From a checkpoint of a small transformer trained on Wikipedia: 215M tokens.
Each number is 200 + 20 x the weight over the matrix's rms, rounded and kept within 0 to 999. Layers, rows and columns count from 0.

# up: layer 2 MLP up, 256x128, rms 0.152, rows 74-108, columns 64-127
# down: layer 2 MLP down (transposed), 256x128, rms 0.207, rows 74-108, columns 64-127
# gate: layer 2 MLP gate, 256x128, rms 0.153, rows 75-109, columns 64-127
up74,205,181,188,183,156,228,214,184,175,213,183,188,242,205,212,181,204,240,232,195,198,216,214,190,189,223,160,220,196,223,204,208,177,182,199,232,215,201,185,223,214,226,219,185,195,206,192,192,186,193,187,194,169,186,215,179,190,183,158,185,251,185,235,212
down74,201,190,175,193,189,190,235,188,192,217,195,186,217,215,199,172,205,218,203,211,188,203,208,207,189,209,211,216,188,192,214,198,177,192,206,210,212,181,223,197,216,210,231,196,218,225,193,194,204,168,199,220,171,182,206,170,212,186,177,216,238,210,229,207
gate75,192,222,227,183,228,187,218,223,143,246,204,193,230,190,212,174,223,216,174,243,216,221,182,203,234,209,227,195,210,223,207,232,216,172,206,160,216,227,204,175,183,226,225,202,204,219,212,216,192,206,224,213,215,183,192,207,191,222,182,232,199,187,205,221
up75,219,184,192,238,169,204,191,169,226,134,188,178,191,203,191,213,166,207,230,180,208,209,184,192,189,221,164,225,187,156,209,166,164,193,201,201,184,200,184,236,204,172,211,161,172,187,210,167,200,204,151,180,191,229,187,224,190,183,204,165,192,228,187,170
down75,212,164,204,220,177,147,189,185,186,156,213,165,224,206,219,211,173,163,221,199,247,197,195,170,175,264,185,204,214,174,201,205,194,176,204,170,204,236,211,211,185,176,168,189,209,180,238,222,225,176,216,211,188,218,204,232,191,179,216,186,215,218,227,184
gate76,217,203,189,194,201,163,196,224,193,215,188,194,179,197,169,187,234,205,191,216,224,194,204,228,213,165,226,200,196,197,223,199,200,199,176,199,219,218,203,191,192,190,190,199,190,143,187,203,179,144,211,216,214,199,201,191,192,212,200,199,169,214,158,167
up76,236,231,199,181,202,148,201,211,194,241,184,205,169,214,153,186,220,219,214,188,217,184,185,235,208,183,229,201,188,175,220,205,190,200,160,201,180,200,199,182,198,206,181,212,216,143,179,188,178,117,191,227,220,183,214,198,208,192,170,186,176,233,179,191
down76,223,205,198,170,172,146,202,212,220,255,190,214,205,209,159,185,197,228,222,177,177,180,183,217,190,217,244,174,214,184,227,186,193,194,152,174,149,170,199,198,206,183,184,226,195,174,204,203,197,174,158,203,203,181,199,213,240,187,217,208,175,228,210,180
gate77,185,182,226,240,226,209,172,218,211,190,205,197,220,197,191,187,206,202,202,194,186,180,194,184,223,199,215,220,171,200,198,173,215,216,202,241,205,201,187,209,202,217,220,213,200,182,200,175,203,224,196,239,209,218,200,225,222,168,207,217,214,228,201,193
up77,166,196,220,199,205,228,172,209,206,205,228,192,230,175,229,211,213,210,166,177,187,185,187,183,240,208,207,213,165,189,222,201,218,186,217,217,165,204,217,189,225,221,234,234,211,179,233,214,219,218,185,209,221,257,184,208,199,174,177,227,226,210,219,193
down77,198,188,185,187,199,163,221,187,201,209,221,190,202,193,212,200,210,204,163,206,190,207,193,207,222,178,205,197,209,201,202,203,192,172,195,152,197,245,190,214,189,194,154,209,224,195,210,227,188,208,208,187,160,199,221,155,185,196,219,223,181,208,202,185
gate78,176,206,223,200,205,163,181,170,155,209,199,195,206,232,229,191,207,186,196,198,195,238,194,203,202,188,231,196,215,226,206,194,158,234,162,193,234,212,201,213,235,204,197,185,176,195,180,200,210,200,198,177,174,189,178,217,206,200,193,170,191,159,181,170
up78,223,214,169,185,182,217,216,209,229,184,201,224,189,189,183,193,167,204,206,201,222,172,196,182,182,209,182,225,191,210,195,228,215,168,212,209,205,194,219,200,161,220,209,211,221,214,206,208,193,207,209,220,215,201,212,180,196,216,208,254,218,243,205,210
down78,216,235,156,205,184,158,214,177,157,169,204,236,186,235,222,166,183,185,194,215,216,189,200,201,183,205,184,212,166,220,198,213,199,172,174,209,255,204,225,210,195,229,210,205,189,195,192,199,197,211,196,177,201,195,172,188,172,204,170,223,215,195,175,205
gate79,218,240,179,195,194,198,211,199,210,172,181,203,189,184,162,242,208,222,202,209,220,213,183,177,256,196,191,212,167,220,206,204,199,196,199,201,194,172,250,191,198,229,174,195,186,162,209,166,205,204,218,223,194,184,210,188,190,188,146,193,234,214,193,207
up79,203,204,194,181,207,155,193,239,203,199,210,221,215,227,201,173,189,247,184,179,188,196,211,200,203,150,221,220,180,217,271,220,220,240,190,219,225,223,173,240,191,190,186,184,200,188,147,152,219,210,235,195,234,232,210,177,233,219,178,165,279,208,241,205
down79,240,205,161,167,215,185,208,229,198,212,201,201,215,197,204,203,182,239,174,186,185,179,195,206,201,163,227,220,205,231,258,209,210,249,186,213,244,229,195,225,201,197,192,184,180,190,164,175,215,218,196,204,207,225,200,159,225,188,187,174,247,214,244,201
gate80,186,177,217,209,204,274,212,202,180,174,192,181,204,174,193,207,239,173,237,199,188,227,203,207,217,183,185,203,187,211,217,212,172,160,222,196,188,186,191,222,217,237,189,174,189,193,200,234,185,173,207,239,190,195,201,206,205,205,223,210,209,200,197,199
up80,217,226,190,171,225,177,204,178,211,240,209,199,208,232,228,203,176,192,154,180,200,171,215,204,162,218,232,222,208,223,194,192,211,235,182,194,230,190,180,220,194,177,215,206,218,209,226,206,225,213,183,210,199,208,213,179,238,203,188,190,187,223,201,202
down80,227,228,223,188,207,177,196,171,192,239,221,198,211,203,219,204,203,218,181,202,219,161,231,203,179,238,240,210,193,202,225,194,204,224,211,186,206,172,209,207,198,196,219,198,185,218,221,196,206,193,172,188,205,215,184,200,242,195,194,181,175,234,230,210
gate81,237,204,195,217,235,215,215,181,227,197,203,207,189,187,193,181,221,233,212,192,217,231,189,222,233,193,174,182,232,186,218,214,245,199,213,248,222,232,182,199,185,179,219,160,207,208,202,188,189,200,190,197,181,213,216,214,184,201,191,204,237,179,206,192
up81,177,224,194,199,163,211,187,191,165,201,191,190,205,201,207,205,173,165,204,207,192,165,226,197,172,195,227,213,169,222,194,188,176,222,188,141,170,181,187,200,199,203,198,250,186,199,203,196,188,206,219,191,213,187,192,189,215,194,208,214,166,211,187,214
down81,219,175,207,231,190,218,208,161,203,203,197,203,170,161,219,211,200,227,201,209,227,259,195,225,199,190,182,206,226,217,218,237,253,226,226,213,210,248,170,211,201,228,232,183,231,177,187,190,178,179,192,210,217,197,226,218,192,192,200,212,200,178,205,161
gate82,225,210,219,179,178,184,198,225,210,196,189,193,208,191,229,244,180,217,217,195,201,192,203,219,215,171,191,197,172,226,201,198,218,198,175,213,193,227,212,194,195,197,198,183,181,192,194,210,171,228,206,251,196,179,196,180,230,224,153,250,205,212,188,210
up82,185,198,201,220,213,220,183,194,175,199,188,255,178,170,199,183,203,185,193,211,208,203,204,195,193,195,236,195,233,201,213,221,178,200,219,215,216,190,199,217,193,185,211,222,200,179,182,208,205,182,198,170,220,197,168,215,181,151,247,189,192,199,203,197
down82,198,198,218,197,202,208,183,196,190,191,186,178,219,181,189,199,192,195,259,210,192,191,198,192,206,193,194,212,202,241,191,174,232,228,183,200,194,231,178,178,174,189,186,167,177,186,227,229,210,185,191,198,207,211,149,208,235,220,194,211,196,214,191,209
gate83,199,179,179,221,194,202,193,191,230,166,184,198,203,217,203,183,208,209,228,208,201,216,219,212,201,167,171,201,175,186,207,188,209,225,201,190,200,197,217,231,223,202,166,199,211,185,187,159,170,224,204,164,203,177,183,205,214,194,175,174,207,231,194,200
up83,229,179,198,203,189,224,176,202,245,182,196,198,208,213,211,188,214,214,204,186,204,212,235,201,209,161,196,194,192,193,229,215,185,221,204,200,215,216,218,206,226,178,163,171,226,179,195,170,195,228,203,191,170,187,200,189,221,207,152,176,212,228,191,202
down83,228,183,190,162,195,194,180,199,223,200,204,212,233,206,175,210,193,220,210,194,211,205,203,200,210,196,211,178,213,221,231,225,175,196,206,209,204,216,188,186,207,187,211,167,221,170,209,219,202,203,211,206,155,198,202,208,233,196,202,176,204,209,201,210
gate84,202,209,212,207,199,188,199,197,197,198,203,200,193,207,198,204,205,200,194,196,201,205,200,200,201,204,199,200,190,202,198,199,200,201,200,202,208,202,202,194,198,195,195,196,200,199,206,200,190,198,202,197,202,204,194,197,206,207,192,203,202,215,194,202
up84,198,213,197,196,207,202,203,202,204,206,198,210,204,193,204,191,196,201,208,204,197,193,197,204,198,197,200,198,205,202,203,201,201,203,196,199,198,197,196,204,205,204,203,197,200,204,192,201,175,211,201,206,203,203,201,201,197,194,208,200,201,196,200,198
down84,201,199,198,204,200,198,209,205,203,208,198,201,197,198,197,193,206,203,198,195,194,201,199,198,195,194,194,193,200,194,197,200,195,200,205,201,198,201,201,200,198,200,200,198,199,203,201,210,197,197,209,193,203,201,202,201,200,206,200,201,207,196,197,201
gate85,202,200,191,201,176,220,213,207,201,199,195,241,217,168,186,226,229,197,265,215,216,211,202,172,215,204,218,176,240,231,205,197,196,170,179,171,190,194,203,223,217,197,163,177,228,215,183,196,207,222,198,185,196,173,189,210,215,191,202,187,169,203,195,228
up85,215,194,191,209,177,226,192,190,188,199,213,169,186,237,196,201,165,212,152,196,187,190,182,224,187,182,201,225,201,158,214,197,211,235,202,228,242,202,189,218,176,194,219,229,193,197,212,199,193,173,193,207,205,207,224,182,189,192,197,213,216,220,203,165
down85,198,202,195,208,193,200,190,188,178,220,177,215,195,229,186,180,176,186,187,214,190,194,200,200,182,191,219,195,208,168,209,200,230,205,211,215,187,184,208,189,180,201,204,213,185,207,210,210,208,176,167,215,182,194,220,190,222,195,180,194,231,229,207,188
gate86,223,199,174,209,199,219,196,226,211,172,235,185,174,161,226,200,189,210,196,208,206,212,225,193,207,229,194,152,241,255,220,188,198,197,175,200,195,226,196,188,225,208,201,169,193,189,206,231,220,227,162,218,157,201,214,174,185,223,220,245,209,249,219,248
up86,205,210,198,240,166,199,215,188,179,196,187,194,186,187,227,203,215,165,160,217,212,212,227,235,176,187,212,169,164,142,207,171,232,197,217,188,217,195,202,214,187,218,180,206,200,234,201,184,207,225,164,221,233,199,177,226,152,215,186,176,203,197,160,188
down86,202,172,219,179,216,196,187,204,220,207,209,186,180,198,158,199,187,256,207,202,184,200,191,205,194,223,165,162,230,253,187,258,194,203,208,203,177,216,188,183,196,205,233,218,232,155,219,234,195,188,216,230,199,210,216,178,234,155,248,223,198,233,212,210
gate87,174,187,174,180,197,197,212,172,194,193,192,185,189,205,187,205,179,214,194,154,205,197,209,188,193,192,183,222,195,245,246,240,199,187,198,221,221,185,181,215,200,213,215,184,218,178,219,205,198,180,221,196,215,196,170,172,221,181,174,179,202,209,201,181
up87,251,184,192,229,177,193,199,179,177,185,280,223,211,242,208,204,252,174,219,242,213,201,235,194,168,165,173,230,187,218,177,171,169,230,176,155,187,231,205,240,169,197,177,219,247,216,197,189,178,208,178,215,207,159,182,238,185,197,210,206,180,215,200,184
down87,220,199,178,191,186,200,187,178,175,207,289,214,219,212,190,197,246,186,211,218,212,205,218,200,192,174,196,224,190,194,166,172,178,233,183,166,208,220,191,245,183,223,198,208,208,214,200,190,186,193,180,198,212,179,209,227,189,208,185,190,180,241,213,203
gate88,232,214,192,175,232,203,203,186,201,210,186,228,193,191,197,199,216,217,203,210,180,194,187,234,226,196,215,174,207,223,205,178,235,195,198,173,165,169,197,225,202,206,223,192,173,205,186,214,205,216,190,189,182,229,196,210,200,173,232,175,183,186,193,187
up88,181,165,194,237,179,164,240,196,223,171,202,197,213,211,205,170,187,164,176,207,214,210,205,216,168,167,201,187,183,157,186,256,193,229,195,224,221,230,216,181,204,213,160,207,210,208,199,198,192,198,205,186,227,180,215,215,224,200,186,197,218,182,222,212
down88,173,177,138,230,184,177,229,203,212,163,208,216,206,184,243,198,224,178,162,166,229,213,234,215,229,163,173,163,197,212,184,233,200,202,165,208,223,211,227,189,187,230,174,185,220,168,188,183,200,233,209,182,216,192,213,221,222,193,206,196,188,152,227,218
gate89,179,190,201,213,200,216,216,222,198,209,205,194,216,193,198,184,182,216,207,196,196,223,204,185,207,181,187,187,202,209,190,208,207,180,209,222,178,205,189,156,215,199,205,213,183,181,209,194,216,206,200,231,190,203,176,191,187,220,181,197,210,185,207,203
up89,219,203,204,194,195,196,178,206,215,200,173,224,205,219,193,203,199,205,206,212,207,203,215,193,195,214,210,194,211,214,220,211,197,193,209,190,172,201,185,212,206,206,200,171,211,220,189,205,188,218,208,227,206,206,212,220,183,213,206,206,221,217,207,172
down89,186,212,160,204,190,190,195,171,173,208,191,210,185,207,206,205,213,201,223,201,199,176,206,207,193,199,202,213,186,176,193,187,204,213,186,179,195,197,172,208,207,195,205,186,179,203,230,195,211,185,200,179,211,192,214,190,200,193,193,197,189,222,220,196
gate90,186,205,159,190,194,187,208,170,180,176,223,164,197,167,221,180,207,211,219,187,171,207,204,187,206,182,203,176,208,190,214,201,202,207,169,215,181,199,204,155,213,168,194,228,225,215,208,197,222,204,204,210,221,146,196,198,204,198,237,196,176,208,189,233
up90,165,219,200,218,181,178,241,195,175,215,202,190,190,227,178,219,192,207,223,186,215,189,190,208,194,182,245,179,231,185,199,242,189,209,194,202,194,208,202,207,233,195,171,227,206,240,191,178,243,183,178,200,208,194,197,212,214,221,208,166,204,197,223,194
down90,213,202,239,200,207,185,200,192,195,199,202,217,201,204,196,191,180,212,185,179,201,202,181,192,214,201,241,204,172,213,220,186,192,192,206,216,185,171,206,231,200,194,205,205,222,186,199,186,200,189,203,205,175,223,182,210,169,180,182,210,215,218,218,193
gate91,227,212,189,182,190,197,202,177,205,216,190,244,198,182,241,184,152,204,205,206,204,166,202,182,211,216,202,210,203,222,213,202,199,198,190,204,205,199,207,231,208,198,201,193,205,189,178,189,231,206,184,222,209,235,191,176,183,208,170,188,185,228,185,198
up91,221,215,185,207,197,198,194,199,196,213,193,209,199,188,214,176,152,208,192,216,207,180,188,173,197,199,196,185,206,205,192,219,205,204,180,207,203,195,206,192,211,218,207,196,212,209,198,184,201,227,224,231,212,214,191,187,185,230,190,183,181,222,185,212
down91,217,194,221,224,185,190,219,193,212,186,229,227,206,204,173,190,213,195,178,187,185,229,185,205,191,201,193,204,160,193,201,223,218,179,195,214,209,212,232,171,217,179,209,192,218,178,181,205,222,215,168,196,184,197,201,180,187,193,199,228,199,165,185,200
gate92,226,206,214,254,194,218,214,207,230,159,203,209,185,225,166,210,159,229,228,195,201,179,181,207,243,216,194,203,205,212,272,214,175,184,153,211,188,179,182,159,155,192,216,222,193,233,186,223,211,144,190,196,210,170,182,209,182,226,226,182,205,216,199,182
up92,188,213,174,153,219,202,198,183,192,249,212,181,202,233,196,164,215,175,167,158,181,203,242,204,139,192,248,193,192,143,143,203,210,216,210,187,209,263,189,227,219,209,192,207,218,176,193,183,206,189,230,195,196,248,213,162,199,215,167,188,206,181,239,189
down92,223,205,221,189,188,139,211,207,186,201,191,158,207,181,240,202,232,164,157,216,218,201,218,193,199,198,206,196,207,180,139,177,210,193,236,203,212,203,222,215,245,206,197,188,223,172,200,176,196,260,192,188,210,221,187,197,216,132,192,232,182,203,199,206
gate93,224,210,231,213,206,186,200,195,165,191,204,186,201,233,189,207,184,207,189,203,214,219,208,216,176,246,198,217,199,193,179,191,195,199,203,220,217,195,188,190,204,222,198,173,174,203,196,187,189,229,175,219,218,205,172,207,187,218,188,188,223,213,195,154
up93,178,192,172,180,200,182,192,214,211,190,198,211,208,190,231,216,205,186,191,198,170,180,209,197,213,179,211,173,179,214,205,232,191,210,190,176,189,223,216,178,202,210,198,214,195,210,193,232,228,177,198,194,205,196,212,207,202,208,217,206,182,214,206,224
down93,224,208,243,209,195,182,216,220,178,217,205,181,187,201,226,209,175,198,181,212,208,191,214,206,198,210,209,178,193,234,201,193,186,205,194,214,180,206,194,179,201,207,228,197,186,221,173,192,202,213,209,197,235,185,227,198,210,234,226,201,194,184,179,190
gate94,198,221,187,219,182,206,194,198,210,190,199,150,203,175,215,210,224,219,204,201,202,228,191,190,204,214,166,199,192,186,210,214,206,196,208,215,216,197,214,198,164,201,169,167,194,184,213,178,202,194,196,192,215,206,206,210,191,174,195,191,191,212,190,206
up94,195,176,184,209,221,205,198,207,185,205,201,195,204,207,214,214,189,178,190,171,184,193,226,186,220,185,212,192,228,204,175,206,176,202,191,187,175,202,205,186,219,176,192,189,216,232,208,201,199,216,216,199,205,199,204,166,206,187,169,214,198,211,198,204
down94,210,178,212,197,203,193,185,195,173,189,197,219,218,225,218,204,191,215,204,199,206,199,177,190,199,182,245,198,200,196,204,179,188,204,210,187,205,214,211,185,229,217,218,214,211,212,197,202,178,192,174,227,171,172,192,158,212,214,202,230,218,192,196,207
gate95,208,238,189,210,192,160,202,225,185,196,200,222,225,179,207,198,197,203,167,182,189,200,201,182,209,275,218,182,205,229,190,196,204,202,175,212,211,177,209,186,178,183,207,216,199,194,225,209,179,198,257,216,193,211,213,175,183,221,179,183,194,229,210,184
up95,216,192,164,205,203,214,184,175,218,185,186,192,164,222,191,213,197,213,211,208,224,196,204,240,182,133,167,221,204,175,216,206,212,182,225,178,207,215,204,211,233,204,194,171,190,210,159,211,220,204,152,214,206,196,229,216,218,164,218,218,216,173,173,186
down95,195,217,240,206,172,204,198,200,181,185,194,183,185,219,229,194,186,188,184,222,229,214,191,213,206,205,204,214,190,215,209,143,214,239,176,176,229,216,200,175,192,197,189,167,187,220,208,218,197,220,206,180,207,183,198,188,195,214,234,181,212,204,180,210
gate96,222,203,193,202,193,220,200,178,218,156,148,222,153,206,200,210,194,181,174,165,210,159,194,197,207,192,176,217,202,229,186,221,240,194,252,211,190,201,209,196,174,202,181,169,201,139,217,167,195,203,184,219,208,217,170,220,206,190,182,243,208,200,153,189
up96,218,198,195,215,190,224,189,185,211,160,154,221,159,206,205,200,195,189,196,164,197,164,198,184,208,180,184,214,199,223,189,223,235,192,240,206,180,209,224,180,191,203,182,167,184,144,235,169,190,206,191,213,205,226,195,217,194,190,189,244,202,209,153,195
down96,190,237,284,217,215,179,202,187,195,247,234,203,259,165,203,194,204,197,201,187,184,188,204,204,176,242,209,161,228,173,219,212,212,193,202,210,211,188,177,195,192,198,161,223,195,202,158,224,184,206,186,187,204,238,200,180,170,171,173,180,225,223,227,173
gate97,197,201,166,194,222,188,193,240,212,145,182,193,172,220,166,194,244,204,203,216,149,198,195,195,219,187,242,189,180,207,232,228,174,215,222,198,210,220,172,226,198,215,208,209,176,170,175,182,184,191,213,201,199,196,202,210,231,196,193,216,202,174,184,216
up97,199,212,167,190,219,200,190,227,217,162,185,197,171,219,170,187,221,208,196,201,144,209,215,198,204,183,230,194,194,207,224,232,187,231,217,201,214,228,180,234,193,220,209,214,175,186,178,178,186,202,197,205,216,201,197,199,229,200,195,200,191,165,174,216
down97,211,185,256,207,250,178,219,243,196,154,196,209,212,228,157,203,216,195,244,212,188,199,222,185,214,188,215,202,217,187,208,225,186,211,211,194,178,231,205,234,229,189,212,200,204,237,210,212,190,147,215,155,194,197,206,215,209,170,225,252,217,203,153,218
gate98,191,171,162,188,159,200,193,189,251,162,231,191,188,215,208,176,203,204,201,197,216,199,175,230,195,193,190,189,156,183,221,193,200,209,211,216,200,228,227,225,217,185,207,177,219,159,208,190,215,232,188,205,244,211,203,206,193,177,197,196,198,168,212,204
up98,204,217,192,205,181,185,182,210,175,196,217,190,207,220,199,188,251,228,161,193,219,220,216,194,174,203,208,205,202,224,194,229,192,194,198,167,211,265,177,207,170,224,221,182,215,205,205,176,209,162,202,231,183,179,186,203,200,169,165,195,217,203,181,208
down98,227,178,194,182,212,183,166,207,188,196,197,178,208,168,216,208,242,213,196,207,192,229,180,212,187,213,227,217,195,213,211,242,185,194,200,166,189,243,193,192,192,196,214,184,222,182,213,164,196,186,195,229,184,184,194,203,219,163,171,199,210,203,193,186
gate99,197,225,199,187,183,211,203,186,184,198,193,181,196,197,200,218,204,206,206,191,207,210,197,198,216,191,206,204,192,163,197,194,229,206,197,213,182,190,175,210,222,220,181,199,203,196,203,166,210,224,201,187,211,175,203,198,197,200,197,177,231,202,222,185
up99,216,164,218,210,215,186,185,184,217,202,211,216,204,206,201,187,220,187,214,191,213,200,197,186,210,194,180,216,224,242,170,217,180,183,176,174,196,218,231,235,186,188,241,205,182,193,215,242,220,222,210,195,195,214,202,206,199,228,204,199,204,193,186,217
down99,203,215,252,188,217,230,223,167,168,201,174,188,189,197,204,202,204,219,205,193,207,203,200,197,204,195,219,196,208,195,215,197,200,207,207,201,197,189,180,185,203,209,194,216,204,215,192,167,231,195,182,186,202,169,182,174,189,202,190,194,208,202,222,188
gate100,234,203,179,206,178,192,229,196,244,162,212,187,200,187,207,192,232,237,168,178,206,222,185,221,228,229,218,189,185,231,216,201,207,200,230,207,236,157,168,196,186,195,224,164,209,188,193,200,190,201,223,234,188,157,218,211,230,207,223,141,241,194,182,205
up100,178,193,219,203,222,208,162,200,172,228,204,221,199,217,205,189,173,162,213,248,197,191,219,189,193,218,196,237,221,190,157,185,174,188,178,192,184,227,253,213,214,196,191,209,193,207,232,199,189,217,192,160,207,246,190,179,159,212,202,271,174,208,256,172
down100,189,218,183,201,220,222,185,195,180,219,202,166,145,220,209,167,208,179,232,191,189,210,228,235,212,197,194,195,198,164,144,211,181,172,213,221,187,261,204,253,227,199,211,206,236,216,210,237,223,172,209,208,198,239,157,212,167,205,194,275,185,207,200,201
gate101,233,229,182,205,173,201,226,186,218,193,218,208,198,206,189,231,183,216,177,208,180,169,216,201,223,215,208,201,220,203,196,212,205,224,218,189,210,208,207,187,219,166,189,223,198,180,214,181,218,227,226,208,210,175,198,234,205,190,210,218,240,238,198,214
up101,192,173,210,195,209,214,183,210,179,207,183,221,201,192,203,179,209,193,202,198,209,237,198,195,189,216,183,211,185,216,201,200,179,184,175,195,189,191,197,210,175,224,200,175,203,224,195,209,197,195,181,198,165,218,211,198,219,189,203,206,167,183,188,182
down101,210,191,185,203,140,217,229,173,168,197,214,220,184,210,211,210,198,191,195,197,212,157,209,176,187,209,208,190,200,205,200,231,201,208,203,243,202,177,196,229,213,213,206,196,191,205,209,196,193,203,173,206,152,201,184,217,198,194,232,225,211,224,174,186
gate102,204,180,197,172,194,214,189,191,201,211,169,208,173,184,229,184,185,205,218,251,180,246,208,249,208,209,164,186,197,247,184,233,199,167,211,182,185,208,179,185,207,200,194,190,185,204,173,228,213,190,239,208,196,228,172,198,218,187,209,230,200,193,149,168
up102,204,219,199,227,211,206,223,210,203,200,237,198,233,218,194,219,217,192,156,154,224,139,191,154,183,193,228,217,168,165,220,177,219,238,191,235,204,190,212,226,199,220,195,223,203,208,232,186,189,202,174,195,211,182,239,193,191,213,194,178,216,195,251,242
down102,204,191,235,224,215,195,209,176,176,164,202,199,198,200,179,181,183,217,156,194,241,139,190,207,204,225,248,233,190,182,196,167,224,267,159,217,234,190,243,205,213,225,206,191,223,245,224,194,166,209,194,215,237,196,221,204,216,218,160,202,225,193,230,222
gate103,208,204,210,246,170,159,217,158,137,163,254,179,237,199,208,187,202,209,213,241,193,195,233,206,180,256,236,204,202,134,188,208,209,205,193,203,247,209,227,201,198,207,198,174,205,172,241,161,183,195,194,209,261,229,150,221,207,164,196,181,220,199,225,183
up103,195,183,223,217,171,195,212,174,158,164,233,214,220,218,192,215,184,212,208,237,213,218,202,184,196,247,214,199,204,163,172,198,198,215,196,202,205,204,219,219,215,194,203,193,177,179,212,174,182,190,181,212,272,227,161,205,181,159,195,198,201,231,238,159
down103,229,179,258,141,205,215,192,249,218,220,190,246,204,224,187,188,197,221,187,171,179,244,212,197,220,185,188,175,204,237,157,188,225,204,212,177,170,236,214,236,219,177,215,220,198,213,175,225,192,211,208,204,182,199,221,213,161,193,182,206,210,211,201,148
gate104,234,202,186,162,224,215,171,239,195,197,213,225,198,181,190,202,210,171,189,180,189,173,205,179,215,220,189,243,232,204,197,125,220,182,196,170,198,190,212,211,214,193,201,194,186,225,233,165,227,212,215,224,165,245,207,196,202,186,221,202,211,218,163,229
up104,221,171,201,177,204,207,158,209,215,203,217,214,187,182,186,203,216,167,199,158,195,182,230,171,226,200,207,242,220,179,189,156,197,192,185,200,238,202,208,201,227,188,203,193,198,243,236,171,205,198,194,194,176,242,212,189,206,200,218,201,197,225,189,238
down104,195,196,210,240,178,202,232,165,184,192,187,192,201,207,197,199,211,223,176,245,210,223,195,214,183,196,227,142,167,217,196,257,169,214,206,220,213,205,202,217,204,181,204,178,189,181,147,230,224,209,197,188,231,151,192,210,207,204,183,193,205,186,237,125
gate105,189,198,194,184,184,223,183,219,194,199,178,210,231,210,173,208,151,183,212,184,203,200,174,213,199,167,207,221,223,207,184,193,196,219,212,239,203,186,191,210,176,197,209,218,174,222,199,190,206,208,176,186,171,208,206,181,177,209,203,220,174,232,202,139
up105,182,204,184,187,180,234,163,216,191,182,184,203,215,209,157,216,154,198,215,180,201,201,184,213,201,164,194,213,219,219,194,196,206,208,215,243,201,189,197,206,183,206,226,214,185,214,196,188,197,215,189,190,167,203,206,196,177,205,194,221,172,227,198,161
down105,223,197,187,215,221,195,227,151,212,202,225,193,185,191,225,186,299,208,196,215,201,199,204,177,191,233,195,206,172,197,215,211,224,191,168,142,191,232,202,191,205,206,188,167,169,168,193,216,209,197,214,219,239,212,184,207,222,164,168,173,206,181,238,277
gate106,176,208,208,171,201,186,177,205,187,182,198,184,196,195,219,192,201,157,216,183,213,227,199,210,177,157,235,188,192,203,170,187,208,194,194,247,190,242,220,208,201,189,196,197,215,198,183,210,188,231,252,222,194,191,161,249,222,183,196,171,206,186,194,186
up106,218,167,195,231,225,220,234,203,190,201,218,213,212,201,193,202,213,221,190,216,183,190,191,180,215,218,204,178,191,188,221,219,175,187,237,176,186,160,168,205,202,204,193,222,215,205,208,181,211,178,167,195,190,201,260,156,177,215,225,246,235,171,195,210
down106,212,202,157,209,197,209,261,180,229,173,206,205,208,209,185,224,225,178,178,196,182,182,198,178,201,212,200,195,176,219,233,229,209,211,214,195,191,172,186,193,196,214,224,227,258,188,190,175,213,160,180,188,216,216,198,141,180,205,223,234,222,210,182,207
gate107,196,218,210,213,197,200,205,186,220,202,207,197,204,184,203,185,181,202,211,177,211,198,211,193,195,205,202,219,170,200,206,208,213,197,194,214,209,190,195,200,209,162,158,197,209,202,214,197,218,196,208,213,231,205,195,195,197,218,180,192,217,202,207,208
up107,193,205,215,202,195,189,202,213,230,202,170,173,204,174,186,201,166,199,205,193,178,204,201,226,199,200,225,218,210,197,200,223,217,192,202,202,197,185,202,205,231,202,198,204,198,201,210,191,199,217,211,212,186,193,209,184,231,216,158,197,215,213,209,189
down107,191,196,214,198,199,202,201,206,209,199,165,193,189,183,191,204,176,196,195,183,192,203,190,195,222,195,219,223,205,206,218,198,207,206,199,214,210,202,200,204,230,195,209,207,196,206,203,192,213,217,199,204,191,201,220,191,198,217,195,184,219,201,202,174
gate108,200,233,185,167,233,234,206,185,180,201,200,216,186,219,171,197,223,149,217,206,196,176,211,185,228,171,254,194,210,205,209,225,181,228,230,179,191,221,149,235,189,199,204,241,214,184,201,218,186,162,229,190,226,186,237,222,248,179,233,166,139,172,221,206
up108,201,189,234,250,184,195,201,181,202,200,207,220,196,195,208,192,210,219,207,194,165,209,164,197,163,223,152,162,184,190,204,172,204,151,197,195,189,181,212,169,209,209,198,167,198,248,217,152,197,217,179,239,207,223,196,210,182,160,199,221,275,183,181,220
down108,185,170,172,216,167,194,226,156,225,205,234,190,175,194,217,197,184,209,191,194,203,216,178,211,207,231,171,202,194,196,185,174,225,161,171,197,213,168,207,199,216,196,211,168,259,218,173,160,237,245,146,218,198,218,193,201,131,191,163,224,211,143,147,184
gate109,242,179,210,223,202,204,212,170,179,210,198,169,217,196,190,205,206,184,214,197,240,230,189,174,198,223,198,205,221,197,197,234,171,197,190,183,197,208,209,169,170,198,218,195,167,185,217,205,175,206,179,203,220,219,175,218,225,230,197,170,241,207,181,172